python train.py --hidden_size=448 --vocab_size=8192 --norm_place="pre" --tie_word_embeddings=false --parallel_block=false --beta1=0.9 --train_tokens=487800000
Each number is 128 + 24 x the weight over its row's rms, rounded and kept within 0 to 255. Layers, rows and columns count from 0. Numbers have three digits each. The size before them is the row's rms in percent of the matrix's.

# layer 3 MLP up, 3584x448, rms 0.0618, rows 13-134, columns 280-335
087:106136118186158126118122142091107132154148143117125123135135143112139131143085068155151120115154171147166154135099142101124171150142125148141154107094145148141132114078
083:101116136076135119096153151081108115100110168074101134138185076116145102116098093116132124103148182156115098141131125133121162101183115171115127121097147140127150136158
096:086098091102126149157140141093097148136157114103124126120137110144152107098132117088116158098142157130153104114152111073112163108121112155119088112099095139135142100099
099:130132157131153097085130146151145087133135115108136114126137142117131155113103114125151122118135118114152098113108117110137125120140132132112113176156140135145110120140
102:136083113101162134136133138146089128185161138124125116101139102093141076073142101104103163156136151137129131125190133138079162132125082103099116139133113097108115140162
104:132104107164199127109135161121128111095145158119112126122146141145156112130114090155105142137073165100151119143154114153124142114170128140116143156096089148124148142111
097:134076164123139111091084122146125131126112128111114128140109149151118102126123130135151143117085143111132155061115117121148138148117121125165120168105138161138169144159
102:122109111125109152153137153154113097116122142166100142098107073134095104114128124094152117137165127154168135103103134114109116144147081071083167133119110188132152141103
112:111130145121163173112111125135135120111155104112129089102148107117149122089092113133137120106098129134134120131191145116111160127121083133126099162126171100128102131134
092:145059105099157121093101145141115090153175147067143118096156086125156112104102119131093200094117156130160101126129085132151149085130155132102120136150143104119147086131
107:083131145126118113112153137113079119102172095143142101111151081123125110109145128154131136117102167115076144134110097134140148116160126118112119120125134137139140109137
100:128144136147142131124105116147067084150147120123125113146178109158143147131125146136148109123122129147164113120148139142092131106107124147147114171106120125091149141164
093:101095102134133136128151152097130101106111119103118153110151119126155148132108121095124117133118139092152117094160135118141138118142114108152151121094108202116122121143
098:119132092122115176109118130091137144119136084137121131112126078112115114074104059114136145102146163091149145155125090135126183126129116126112190119117125133080118095138
094:118095109095115121111087140121100093138166099139150127074128146163150102070122128102151154100156093106095122141131112118141132150106136129136099139169113096135157110148
108:115129104144141076138151161140139150103098144137128142103113134125157172166145111122115167133093181107110112056114152141130136137134170123173137127107138145143144168121
089:131148161143167110137135163162154135098107100094128130095169116136123157118150112134149134141135109102092111108169100158132157116121149127133092179116087093124137109139
096:156072067150125138130118137100117110144148138145081119119164144112155103155104102122125125123123169113143101131117106133152183082154147092139132101140177146140151114096
040:118135105138143086158107189093134128116143087115102112080161141143140138118122101109147152117130111130122100098142117125134132148121153120121143157137122144112102131132
098:123139175118170107098114137135144141117138086144142143105128146127110135117145123070127164085136112074141141118131096130099123137159145149133113146152097112174159155140
103:106100153108146098125140131112125102107126114149105120092110150101125120120133117141165133181133146133136090140119141106175117116134173091143098143170182132139125133182
104:092105131147131086098107135114053077143131163141120137102134125150140122152114143115127118135129100130108094083134166130130093081126127110086099133139132130116119094120
095:132110162117116142132160127108131132097115152092148162129112124101115114082082070116121122104140151151119143151139139121161137130108086096086134105151143115164123139134
106:082168135138124104098125161120137157158131136110113121148111143127144132157155113103145147110110111138119147121137159151142180152109122111125144152108079118118109139129
096:143089079136142131165138147127104089139125121150122093064137076084112096087088132159158153130157146120148110118071110118164114098133174128136125085146084153155148132144
109:097091109146133083121129116139099118138118070082158083104177124120120133143115117145099108086119133121134111126117127100119154118158125116135158103129160155129140166137
093:114075087136175086130094123125091136114084140161125161103157106126125100122133126099151127119111146105177136126160118125118147109111157082091147100176138143169147113158
101:138117100098137119119131173133103159065130133168123114140130105095114091145154104115117145114124129152099152147172125133108165116166110149115146105114114139157132186137
085:112096131139155078117125110126092102111098156120122126100117065080143125119134111114158112096121115105156169086146123114144126144150115087104138136164132127140118111118
096:092105105121140132131165130122087121136135126096083093155127112111148121161125134175136137079133146111128085106146113122164171108119150126129111158119124139126112162110
103:141130160159096159098120144118123110167142130124113158139147131141127132096095128132145154140096172138127093108114114112160130107126098159123119146114108123124094126115
110:105149116134195097124127120138097098132116132137159127092172140108122104117132121146164150152109167118130095078134082155097117096106164111118141178183118179160090108094
089:082131119130173144126130123143095099119154109108148140122137111150129100103138114143144172152147152131162059147119114103096130080156174102122163104178093171148089088096
100:110126172135165120162130181148114126130121105065099122112116148128103106121091109129150131144143123131125148138128112160118099143124126119093162188176116141144078134072
107:118100165088101125143132135132090123119186133099135166106100112139144176151153124111116142098106128085120090134115095114119099128109145183161081147099102123145106107141
102:065135178116136128159100159124085122144159110115117162174154130128160119131138085145171121140161123112155120129091134128129145147115131079063184112141114149176125088098
100:098141079096142134162072131145148123137177115065118101130119112152174127104134123122134122158162091111119149087144160117083125101125119158132114163115086122108102118127
094:128098121169102122118150152092128128083114118151083118098140155108113155142081116075114078115113137154157113108169165112151125131137100117106158120124128131125119141122
097:150172129134140117097139122124079118147158109151067156089133145083099106145115107115130102121175179057099129101109091130137154107154157103117145129169123109109159117164
112:130116126114128168130090137098142114102105179109098120081114101115121115110135126112117129080126109163129113127139201148138146116142135076100169148172131173109080162136
092:113146140110208078145136111154134144119130159073134092117172115116123142103117109128148106150126141147157121091130124146108116120130109091120117166136128196123108124148
098:119138135133152110123086093122096093130105162089143182133146148105103099144151106089112112084120144150172147110106149131108105148115169102115142152120108144109088122137
094:100105121113158158125095133136094120123107170161118117153150080078103136098119143143125101131075136167122129173107124135112154161113137146088116145117059126100136162127
105:082088162127113062129136132144132127117087186148134154113142111119139153148144124112143148102165138118133131100136125115143121161148153131122123131106113133119144113128
100:122125090141155131160109182091153169145109144179112141143139178119116104161149091138153156157109135142105144129131140121139173151178181124137123111115143088141104153148
103:097120108109142172142123161185118136144191133141101147112166136112113126130120129151137090113062129119140136103098094081131105118165140111117130146126125141148130123118
100:113131124158165088127153142077151108104141124112116121102108135136156149144137066105114113102157139153114105135129156098092118152130146123162132130128124145171097104146
095:146134094154133165089104133162125132124143114130152142146156134159179122071091128160145154132127170130106145109173166131093147082140155136080127130158127082134082091089
108:121104128158134115148099106166079148151137135156116189126169140116118128130123138181111114162112132176193123102110122118125142181139135083071127182153171127114135091150
103:141125127135140140112141130109127121143116147164126208115168078097176109111147110141144163182082142116122158139130127147124118128102130097157111162115116154115138121130
101:115160109093134153092132109137123143107129130146124147096147132117121106137090126191137145125131137128162115133182067087122138118109099129139144111151105108164066115086
099:091127139106179101132145118120082119111143098112110162126133121172094100153119125121121130145177152148130084135143090152126108129077137110133173154177131114153119111189
127:090103115151162159164142114143097133147141095112101116129165103120120137110158077118140144097150155131118134118142091150172156112141112091119160112113117139114141104141
090:136177120113137125178116142120136076131152104110151156167151150164146108122120125159136145136129125119124133129116088149139147083121167134149123166149160163124129152151
093:114079138133205112120103113158131096184100097117149140116157124079154127122151118116151141151118139158163147128146119111108120114145189095140146123124095130133139122142
099:131136168110188072111093126130123109103145092108124084134136114146148126141086134155157131133122128110138124138155118134128118128161118165147117118172122128147158134133
110:139116155105152069132117164130096115088162134156133149139131130125119150161131138177175148109163121147125111111156123099118098159109137114137091143116144162130098122140
108:117116118122125125173124125107093128122164139136166129117133119112124105097127109125110173111144130173191131124129104141111173163148131132110111117136114135125136068121
093:136169103140169110129143111158112149144133106154148113144149106136134145124127144111131127143114158157165136126164092156112129099132129143139107157147131128133135111108
105:109145136167158123137107133116100129141143128134083085114120170148092099110094120133101138166161146140137161153120125102145130105130144098128154165172158165139086120105
052:079115148120159084148100131129103099106138136109115140085145140095149146143108077136104118128124115151148138094136138089145144149160156096101142124127125150150109129115
120:133135161122124161146125155116111139091152095118107106075115114142096119076118085140123113146132141132121137102121097144111152149114138123135147140144115172147111119113
097:107148121096136108136100137096126169142159111133125124114111076121146116130118119141204149139110141135154129091119118070150112092119123124114129124105112143141119125144
097:125109120134142110124128090139139094126171135115120142079104116123103135160105127138148093160156116092109106091107146121096141101136111084141149093124099146153107117138
089:091101122127141152136090120116111143108136119105163148108100121119112152137145078120155178164109132100135112102083139121135118145131150112093125146161109165161138096117
113:110106104083140138115095121157107186152101136153128157121147109150104129094127135155114140130114119069125125149130123145126144154128120098051108130132128183168133132189
106:101110151139158116168117111181147139111120180183139160143146144158114082108146142146126125142119149110128091110150067138108143114138166105112162119139133139156123113118
094:145108139132154132147094109161119105120128096115118127086174086099130103080141122104139156093124163104122152141152111123101153124122166116113166137139151125120137135105
088:139074151107120136124143131116124140144111127168115180135155136118174121120108112147119147120102148095119143107161117131121155080113099137142168111156159129108129109110
094:131130080129127123134123158134102128125097103120131144135145121132116111087152086111171128143124126143143130128102093126142123117121129155143110139113124160147126167179
109:136121107113139102092118141091106144160145111159133133108133128111132156100134100130130110119140110096156097111115091090074123154150171146145173104181172173180135103100
071:133119082179097138133120115102131094126124128084083117094143123083136128177142105124142142092139148125133128094155140138125200151167147108102147081133101135123136142123
094:126123085081118087120130147137141114098160147093109122102110142119103146117143136116106178144141137105128103129122089137143177117154162070134123120103141154138129102113
104:137080124193151151113122133136109112140116133157114149093144078127118114100086148146135101122115143121142090115135151150095149148136135137056115112159138101116128094135
106:141147106148127153133116129084108105163161114080110119136143112133134116137099116179136119139107137128129122168104090123113142103174146075141143156124146123158142132123
097:107149099142148154122133130099093144133152172124114128138138071108147129089128072137146100075123146146175140100131145123119148126130128152092166130131111127142112148092
100:132112130127177133147129179137120094121131105083114115120194104128165122128073148155145121166168174141125123106126091159089139117151182139105135156140093101144135139101
093:054092146137110105134121134131075136104154123139104167137119132099127156105130075117115165110139098114149102152158115084124168117114084117132150085133156157142161165109
042:063113141123174130150141104117117112111158150091106129178154117110124153155115080131124170102120140132160123105109142055121179136164118124111124131124174148158142113117
106:132120115113180102159107135118095086120169099112144120100110145150126121121123139134137151158157129148132120091124132140099117088139152149149153147162148120108100116109
111:126172126170158127153109139093140153136121124108103120148163124128104142127118133148151118129138145160108161133113134137085156100119117124109139132135099087088130160133
113:108113100176147126106116126123095129146142127113146158083162108071162107132115115141093103113077118156134122110154052128113118144091102067122156163151112084100109125170
101:083122119120129145099119175132111111129153123142056180151143137145081153111133122129152176133124134165136104127132115147151104105107122085113111138135118150139114105168
097:071173160135173081134125179119130129092123179134127134145106125100114161116126120168143163113105127155119128143160139096160146134197191134123110129132138131097100119154
100:138144138137150168144130134126141121122133112136091152142121087149177125127131101074115124143124139168196136133154092147098171129137143126146136164090103137169077141138
094:084140162132134133129137126106089124131107123128151099110134149162140129092105148140162128114128111106182122091138106145155128100129132137162110156120108160170095143112
094:118087154144126118138147098172118117125153101121112154098109114128120094165099116152121161094113098120190154070139098106130142134121134109113171169179138148114120100142
099:102097129156129120125128104090134137098179146121143079104137124089148148115093106110108104165104144138145170102114164095130172120139107135083117121131150120156111124128
103:139077095126190146089124136141101114128144101129137143120130139129135119097105071116147125129147162127117150114145089140100157107163119066084173143122112146104105154145
105:085110129126150114143123146151113147061112135131119095120095135162137132138114142138146153111168138153118122068152173166075121139123117143092129121130125188142106107087
107:139133138106162114141097162132142112154145149115116129090166113133111141110126133182166150149160140136125136128129089073087127130190192093133111149187102177124116121136
105:118097119112134132164141169119096143134155133155135168137112100126121163141130118138134175121116135142150138120149128133157158137128134143119122138091146117187123126127
106:124104123138099113151060144129137143096151135120157095085133113097123130165145096161102135103125132147117180090155139115103174091197163114115182087110121127143095137081
104:132160165139182165152108148122086119152126119048109105123143127111134163104113089130116114152110181159144121101140136144145151111135142128095133133131108128143146160155
100:159125110174138132135133151162152133131134167086140146147148117112143150117140143101145135123120122149132093112138140133052124141108141148133123164111144135148132129137
108:110058177114121120161101114090111082120157101111145125114135129111151106107088110123155169130106149123133160092149152126096161112136108104116121154107158127107143138132
103:109144143161116080134105125136132103122124153150155167152137132125132101098117125118129112138162185125157175116132135138092124104140161122110136154148148135156138134114
084:136135120149151125171130158120112081148099145145151169125192102123102126102157079142156153100089142139153107150100087107160133128134115132104151109142148149134158131142
095:174121089161139101160128148107130095130136108127084127119115138105108097139140138174172143144094129113127116121133142136134117092144152097140151107113134137136147135129
104:120154117127128139117143156060138157088152125128086157111090109127173091070097127099102141130112158138152101132149128112124118114110113119148129138113102129151124119088
093:117137130121145135148102149181136103121161116123097126147118126135084123121085117163129153094155113133133137146097147135123143158152129127119138106120162123153116135147
107:179105116122148139081134134139129128118151108107125155121186143149123172119099135134137134115127181145155106153131120141130105122160132131152134157088089144152156150149
099:112117109114139074115107107130138132106126158147137173140158150138134134154159121111104100119156138083126151121149116148079179129161197101120155144129129121139136137141
093:147149140137135083119113109110122076160130098126130124091122120140108131134134099131143160092179119126151137132142131144153150149155090119117155111153167111123140154136
110:138095106098143059142113156135109102125123109115128116092122147155070139139152132100100112129147157137126111139170093137150129129113112165118138180144117138115144125133
102:143104118103096153099109167113131116078089113142099137087093114107113142110153130128117122142146132144130096136118182171145116133081131103133128144098099139116149125132
115:067100114133189131125066149179098104154156180119156139140127092118113142135097118129131154101135156143145106070091114103102147108124142107057145133126170148143062102157
097:141136164108170137131085140128088151132125124121137146129122081130161123080128076083155133115112125106147160108113119112135122165118123110117105117126119199111156177143
099:122122173136155109122132147114133109158132089089118092142118122091104125131165088133114131137156161131156124145121120125093110101149123153116164110159132122120113143132
091:084126126104132118136096173119075166152188086129129147116095108134137137092128122090131120104171158106184113123169122130140160081114136139158151130095140112118101126126
094:108131132129170121141126122092134133103112134121152079154114165156098136170134123151155095144091162100145080121138127111159113100113155110161091165084113132140120134086
101:135130156165145104088135138124100100108115124131142152108127128105104121112134103080138098143177136093145150087137073136140126104118141081084119146182115166155128123159
095:141084122096151124148106163106089111099121133098137129085100093167134141103114054115125121133088111128123120102132109129127151070117102137086105092144130091146131104149
108:161145146101183098113134124111106157140125088152124087102124134150116168146122099157142141130111142101135168156164120111111114138143123149096147136116127114119176191161
101:114115117153160116109129136124059119118130125128129121081112153118127120091125129136102150126133157167154116094148108098132097113129150101110102187133129115129123132133
095:095142157142131152139046145097128117092122136093086091089109113132145108107127116098136115127121133143155135118121139110116179120150143063137145127140121126121098141124
108:118134119098177159126116121122158151104121098141097103121142112106124126118137118130095129100115161141147109142118141081112155147167156090129114134085130126172131082169
104:050118112114168116165093153146102136106098111119136131109128137121106105109151165116163151161126114140170135141158154094122159147115126122111152133134132137146108091080
096:130119128136131104137054135133098121127187135132141149131156137130145102095159096105160115118144150137111134126155152130147073130100156157133117152150129122120090114136
104:153141137126174130127144129129137120120184099118143139107170154084113098099153109130127130126132106169127116111127119121105098119113117152111162174120074151087126134179
102:153107144098132124157150129140093141089130116094112108097116110129112096125121142164149136104108121122090105091135130136113150131151154128129137161121126117120121117121
093:104122105156139117110099136116120132138170135093100108098115154133088130175143144156107113120144135146143074154126096126067119096131148126126144109128078124122134148135
# layer 3 MLP down (transposed), 3584x448, rms 0.0557, rows 13-134, columns 280-335
093:132136141124075107047122163152151131139091118123115086146105157110121103111075124098174147117168118135138118095127118175151102103105137135186139149130155139096137106136
086:143148148122137122098153134145165110111079136162133135159136119134152132163167165100153169137155087130143122128130146155116128128156106158122083122160130102153143127149
095:134112122088171105119131128167130126116112165107146155118099154141128155089119112143141106128119142087086096117156144129125110113157146154085114120126100115140090137123
097:122135143166116165150136112110113174112113146135106122167117146129168112104144093145129116105116133147114142149166125102137135120107156150160160101124163082138140119099
106:130096147131101109125119125132136128119103138141102141121091131124155119167135091132145122172080112145107107083103133081092115104142125161133132088118133102150094132125
102:153131157107125092129095124149122139120155136095102136104111141119095111106135091129122100124089155129124066108133115132120150146162150105094091096170086138175144137166
100:118121105145141082110107144114175161161146147129104168130135144121111131139100119106094143120118091078132127118125166115125180142121162118094125116127119210156136147155
100:102141096130174166101150138175118115149120121117138075151103140121148087078104144106111146125085152090134112138119118089084108150110119127162107101134101176127115106139
111:147125096130129098133099130172104163092150156115082164124140120168153115094088110104082093137109153096121119143131112122158110133181115127137153150122152109125157129146
092:119107134149117195117123101144156100137109127178129133140118137130132081191147161163102141111156141129124124154130117097133143109136110131142119091123135119102212141133
108:135135157135163103112149126164118085117111135134120104116103094135165160131105122128105138107116145083161145136146146132112168086165114071135150113114093150119105124108
104:142114125123127158124125149134106186165141124122174129134130123146134116112148091107112138128118144152130140152136129151086137121132165133123118138100120149133124119142
091:131147110091110169125132173129164125168122123106120133171134146166150129136122153140124162103098122105101115150104128126114106136100120146151135114127109128139121100118
098:133158137153139106109117077116112153128144133126114121114160105129148183123097119125109123137103132120112110130149130124164126149134153137125128131173132089129129110133
096:109142124100137172138083109169131131179119136130136141132125122118142130124202124107127094145167125114126127149096138108080130125099116113142138102155188139135119134112
109:151124141148107168152156124101108110102173076103107112156185132089111110101118140131109113117132158131141163175137113097121112098107138139156160138061195155130172080096
091:119088117115096176158146090134105155133107128116125120111170182142153116146131143137142177137114106118143091136088106134103075118148115168123121146140117119119117152106
097:123133081106139178114120140101129089140176096115118126145130113134133103135112122142113146115130108107124123143124128138148124148102115109116082133126114123109146106169
033:130127121110122117151116129106114137131128097094144173131110161133117140167117109109129148124141116156083140114127184150107113154125159185143147145069114106079133135157
099:140152102151100199112125123136142166122119148103127121170144136122125117107095140197112108146119127145103129125118180130178151103086104122151168147152162183095106110124
107:095142135127135151117141092059132143128138173113130110099144117140182119087099076148092139096109164134116124110115123136120129111128153133127118139119137132122132138101
105:130127105149129175165130103188109136156148121110128164071110151156135124106128120148149124116157139141124158146136139129120168123126154110119128116123132137114153074130
099:109141142146112097137134124163109109144102153138051120107128132150129131128115126165117105137135133138176097112125136096092128123157148146149108159139151133157148108117
096:146096141123119092154117111133162143127105193119144114092141134131114172090149132169116125130088140147113128103104090125143098150123164137104100136105078152130122116120
099:169088154111099143133133122128121156156136092108146127146141142133155163140152117143115129099128107167112118165137154163150140089103072115132129176150147125145113139140
109:094093105186176129147144099147158131117097143140144120134136132158150104103086138153103147128135147098105131126106118112118127114138159132114139140129084151132195177154
094:110132126140109151132133133173144141137136122098138104107142139102120075100100122098176134109105144125166146117109139128164153114131102142118129126119139116086147120143
102:125131084159105072127135094160145141148118145119120139070126176146132140146126124150157154151100100126133155127112168133090127149128152081123113132113107149163101102126
088:156185167140147111132114107155125119152149122108167100097089096133130122118122114141118110121100111159097112137117155119133090117123127154142132123157139130130108159121
095:188122081155131181149112157127149126119153113152158079174100131158124108126120137124127123132098130133113190152124154179117125113138129087146163127123157110071116142171
103:138110125156177115164160147125179123134144119116106098132141100147102135105120109099121137107151144122132127139113121145105134143120131165179141138163107180093127148130
107:155141162136112069134140132129127147097095158158138086099119142138120150087175093145120145121154126128148105117165098141159140100165113167107115183132095128145083134125
093:164122130081106096105175152123111114146124121131086160118100142118133074087123101102098140101121138148150094112161138126150106139125112145157088103115142104143130111081
101:121121146159122107144133111138139136124133145102108066127140078128117113156170177091118152118110153097156147149109140138169096162126128077152121124103088130142105102129
109:163137126132153120191175109130119128125101079139131130077155139128145101131106136139106134110130096149107084082127140134172133155079131103139124145045128119110141138144
104:119115112144115137153114184101134095127137141105105133132134122096100110150081106136123117127153131133118176157112110135147143118144152086119142077146102077112141132116
101:119097092173104145162131111117120146151104121138145123140138150138114135106196102125115148193136114130123090132115114107100162132103130143151136126140119131123162152103
084:122137155107168108102115080128137127108155118146152154126148143150155091123143137172128157144127114117101126129099109106104094128101167126121136127173110112140128122141
097:162157166112127126145086148140142117140106136119130072131068120102123105093130110127128166079129110120165106113112138145080146134121121126167101120134135149101155161159
104:152139118196162150144177159142072153137122159134166118169183157114167128119116155122071155155106121134144169125163107154136111118136175135186135139151125116140119106146
093:098102132141101150086153129152145168135144097154139140119091145125137073114142113156140133116105130107133114095093138129121116162164084129116128091123081110107119107145
096:104141184118136081118137117130119130112109126119128120132099146138127143100109094132152099169132100162130169111138126096085150156147146113138100137138163082131147085151
097:130158124107110168115106125153149143109148114086090086206148106139121098122163175123124123129131106124085150118103115132119137137097140129125125117109164124109166098124
105:135147099117154150164114126117121134129154131156125142140152130132096165186117130129137103113134126153116153157092117119126097113114117141145119100140165126124133120152
103:121154182140140119115100124125119127124145221172125146125135126174127117076129124105133135105131137119178125167149096122144137152142114115120158152147141150162129080158
104:127111111107160132145175128077098129138143105091137168113122152100116137113124139108085121133117128127150109069126075164157109166113156124142111078152117148124122125117
097:149140119073122125104125134136138146105140103130138110159164126103125139125116090170146153098124121141131133097098134147130135109097107119101131117122107131089119130151
095:135093113118158104122148084131093076147147108122167131106090104117137159112094119107122119129141121069084110110136149150102102144162152145092131134113149131114162142090
108:145136124149117137125119126123113119121096151116131146150136087119154105120140131155160118122126108115136175130118167127151114157136103110107090160128119109078079131112
104:107164090106109122121124115140107129130123112150123119129074154121093157153156084161134065147130122110128104130172179116125165118150135171119152099130169108126161097121
093:137110120131143122140136130141124113161160127137161090117108132134160110121132099098133098133130115113090127158135149159091091113129142151159095132119137089126163155119
103:138133156070131141139077108104107081116089148138081122162138118128124186098149094098167161094160127149139085165159133102147116141116089139110099136137140118115099133091
124:151138107105092143166149128090112128135097085158136157105147148109148081135174116132122146127116123141156170130148123126145107109123118137148118137146148166123108138123
087:156124136122090136112134098152158120104085179132147147126122127140117147105143160145113099142112144130138144110134139120148121116137092153136115125081156110101120104100
094:136118146133125155098114142167143119068148140103140111118128091136142123108150133146098077146123117069107148120134076167116123087112112126135189100143112138135107136087
101:115139130134131088135110119132128152127100126144143129111102140140162115120125148147129156166167102155141135094136147111089096123093136133128077141100122115093108168117
107:129140158154120114115128119130141138153140123092146127147101115182156136110110106140122093085107147116113152123129136137108146137087094130110106164148140091115154121102
111:138118124125117128165127108155166146101123149156113099156108133143135176145144133180125102113114163161134115155140098132118134091127126140175088124153160145165129134096
093:148125156107118123125138121131139143093129105121100129124114112118126109137103119170158141152140098111089128133111134115152121143129130117098144093148108141156114118125
105:134142095179125166147137132075121071122126135141130133197159110167154172154082133169108129145140050149110106141091123177141139136120135128107143083151113165108172098123
053:163121143151152161103134137086097153135146088148128084109104109124147119112146121172155120112109113115127102137126119127118132158096113094124118105132168132095121141164
113:113156109096126135115137077112116118156137127159127120147145139161101129157127130137104074123160118144119168106106093166105095113147122125132161123105132071118138143109
100:144131129113151140163101131176118134157138122124130124150105143106124134133132140127161124091111119146101139165121109144127121106131145128141184091133158154126131133120
090:140160154100112155124137135106125139169106129135123157132172140118119126114166113118145152109092132147107142147152115108154120109135146157136134122114152058100147113092
091:131087107143128104113117126168127082184130092123150125099115106149142167148127132103132157128123158118128101140105177104060123126146123112141118130135114184153145149119
115:116122097157129096068115126123130093137136130111136136112119160110096159176071157125133067131113110127148133129166126111109126179133108150129136090129143076110141144170
108:128141136081131101144159152111119123158116130170134117154154126139077124128141168109138170109125136146125129137144142162109155144116100172169100126121103140096115135099
096:141140148101122165091135088104108102089140146129139152192101110111095166154150131146159139138134114134089155127130110126161120109118156124092116151155102172136124125116
094:154125118127130130134148157152126163088121131151094098144096127132145117125157141075137111065109105125102126157116139134125130112155130110113147121140142080177156101135
093:098172102093115137155154084123115176126132114124127143132100140135183090124144106138174089146150104156133109075146150132113141151075148120137131166148111115121129146098
105:140124175150123126097133107152138124191149144169159124128133126095116191102109128175121124143120144140096111147100124135104105132128142146148140124149127078148136113141
073:118120159079126133137126118136147135120126131140162156149116148126129108132113146130137151133128134099128136091185156132049112110130148094107130119119141070149127110121
092:103148133120146146127088102123127137155071099127162119173098163130125111108185092133143131085117152123149140078120137117138138115094084161092123134111139143079155155117
103:174112121152115076116089179141119115088147148140143132132068134119121189117104170186126102161107101131137119119134149152135136134157131126146119115109170122122106171149
107:146160113109115135085143103129138131123097115120120125127116113124095116144085097116112133122158119133191136125154147165102117156123115148120132139146158154109120098134
096:094124138084151101138117111101122124150104077119070122108110129154183127138168080122137121155140176137119126103166120122146101103121142105126119097094100157106135132142
100:133133145158133155128087165149154094180103091114150130143104180133121143152106121141182122157173122118137130094084129124145125114096183115119120128137083139165139149106
097:120140115147139186119131112088170164114121127106088129142097061118103145129141087114112148102135112118089113150111129142169135139121141107066129071127144137132114124145
040:165125115113109137137134190111092135139137119133166162134170157148136177172132140132164150146142119166133163167097139160099130121108127172167161094116100139116148132093
105:135135148102137130123102130178101145148142140099124119095085124152099093110151158090114152117109117100136113113155140087141133158142141127109114089102102102077119147122
107:138145096102161133059127072160138102146137171125123132177104133190113128098138137134103109190112131096138103158137116164119146153125169118119083148146135078088111140127
113:166137109098119125165080101140116104118160124128115152130132092082098140099120131152166122143134129104128123181139123131115102124094091162047095160156120123064128156105
100:149121144186116186090102136110155124146097111114128140139098195083079135144093155129141136113089131120153130132110166099129129197104095104135139121141131128151147154134
100:122122141155132154118121138084137137151098170103139121120121160093140121133160118150153104101112149166105100156138154179119107126123124085108129099148159143136102119137
095:129120063153130147136102141120117138128106147111132150111162215159098117170115125146143135130130130112093139127144166118113115105150098108115137111157119137113148108115
097:162143097112141192120105126080105136100086128102134111136121111137100098127091145094113188099098132097116126123096132123121095119104149154093130123144083146111122089139
097:145131113130137093126144114096105158121123160106134101128113140131153163104122131147143123123119130109100099116144167148117116134101131132103156113115154142129100120095
101:154121118107087141181116128107112108124138134156069166113159127110120102114137132105126147126123155126106146116098150124126107160176167150118128150125165129115147155126
100:110113148123142107139176101170111126129099109121098111132117120118090122111175106099113150106120160112144089119150102118110166101155146105129118150133146174119158104084
104:097120134128132127136179131141146132107069105144142147086116131176160126181079164153148179088154080138143136142166159164144145115102124143125112071155147143094073146111
105:115148171095118155167155093177109151155104072169146126143092145103131112133186102120128125126109097110146100126127100140106151120128160129168148157121154133140114111117
106:173137125129129100064131077143164126138119131149111091114148086151133134133194149124144154129150096115112149079144109130066140102119106114069112162094137126107128095116
100:118118134155163131133116112144124133141134149123084130151110090126123155097105094115156133132110156103110127115102127129120097155128143136130132135129143125121137155191
105:135097123165134085116111151120163182121152158150116105134146120147117120137119112126134117143171093173143141132082159133116130119137117126143192087140094144127136152146
104:143129081101100114145120129130161140138109104165126100109135157119103119108141116117148148110117111101114103194105171121134126185140097158120133127102125143129132148132
108:141107193098161099103133092135144147101099191108108155138118116112144094084126144102055170139137156155141149122134104139163131124157109124130112137131126096129147133127
106:143162108150088105128130134098087152130144170161158158127141144162087158118161140141120096127117133127112130130156104129113098087127151107144101135107143121132104164097
086:113135100127112104123124145123128135170111116118144084155139140152135127163127111161107113104093066108127145152162163112127122102097086156115114093110142113109136176113
094:065120107165141132103125115146169159117123101140139093104078144146162134160126128150075128123122094142119118098106128154181158148078145089126147122109117133134028132155
109:089161061125141130141119101082142124129129116076103118174143109145108117150118132109105166123100104102141094083108113145113146140142120153125135146131143127057119156097
091:133159148119122126107129128178142115122105086173139113114148137146140133144166126117171090161107115136092099075084130171132111114115161128142097132155100129117164116139
109:104128159147104132122137086113119162111112158091115151139122138133113101148154156105169114130112177120126177096120092166147138121129140106131108127138102152122130098070
101:154079100115122171097123124152110123146152104123123091144109164130153160103101131098103079118155108108074165169120146140133121152141095128149168110126170125107132133124
091:116090149111130109119142096095153135067116098115125174174121160141135117132145165131121122176148081112118112118110113126114103121100119162112124129127129130106131156135
111:097104134148165142109101153080098118146085144107126079112105140144135129139117134147138100143119131113123120165142181113181122137105154121076128083131108126153140108130
106:118117112156170174111129121125104132147143126122131124177104113128140094144081131151142106172103099091105094078123152157111155116112164176125129078161114123114125142133
111:116102116111147117091121129087103136087120143133122085126098109123160090127127161181168093095126099125107129148133161131149085130115105175114143141101102068104149127117
094:164154089121124125142108117100155126145105137124148111168116125092136160147136153125162086145168144183147137073093154136095116138128124099140116104155107184149139146168
100:098139123119150144122134116167160149123101105139142127094155131110111131138129155115138118113123071133114137130113163158142149156114153093154132111144126129153112131097
090:099131119102136068130127073191108141066145161139124106119129136106155128186174125170114129146106140120116155100144160157146128117125127163138148158103127107148097120152
093:125123124139118130116115105121147080121144135119087196109143130143141115129134069121143104113114117132090143155122107138092113156135128114124101119129147080125137115137
104:130154128105115090130100141101132133124137099106069113092121107120088113141150079164100138102111152162156096135148158121104141108128106118154138127138166111116100152110
096:131124136122137124129119125146116141129102115139152124097136132095135119131146169067143133104111149116138112121149144110158152108151134072123157141112128087131116106182
112:130111183159145132139151087123137136112148160162083140124113133130107130136145151099115150149119137187169129139142123094134157185120127114143123117118156130151155132084
103:128134138107132160112144112157109087105160119130130169105116094120105103183134153114120106102157133112081165139137110124141106126125119132093139125115141135150101162116
097:138166138106151150090154177132115154125158102103126137148085155145137133135123151139075087106070119135109133110127132146117130115122104139074119128129109118115131192109
109:111107140176111101132103127142137165164168114146115130081137126116133137112184128151131155122142123137134129156088150170122145102129112154121150112140104148109145168108
104:138127134130129099111066096142159110101117181141099151118099125130143112119137125122120126139154143121113130148117086100096107136144148125111075114144145105135139099147
098:163145157120128105118111103131125107184121111124118120138112126087129121108090078138151152138087141148151137160113122132160128092115160130134167127079118111126143118130
108:170128135079119122109166096112109129116135144133181140166116123118098110142197128183128119144103138156096113135123146124099136109129180136136125151109111061154132094148
103:119128141137138102113140179150132123156169150100119148101162169128101160105093112117124114132111083150175118136144160146114131154167167115141110122144117148101168074131
091:105131142139131147163150171138142122140106119145114150127094123135153131128098149141118145120092143114084174084082127181135130120130122125109127115114121160160117111115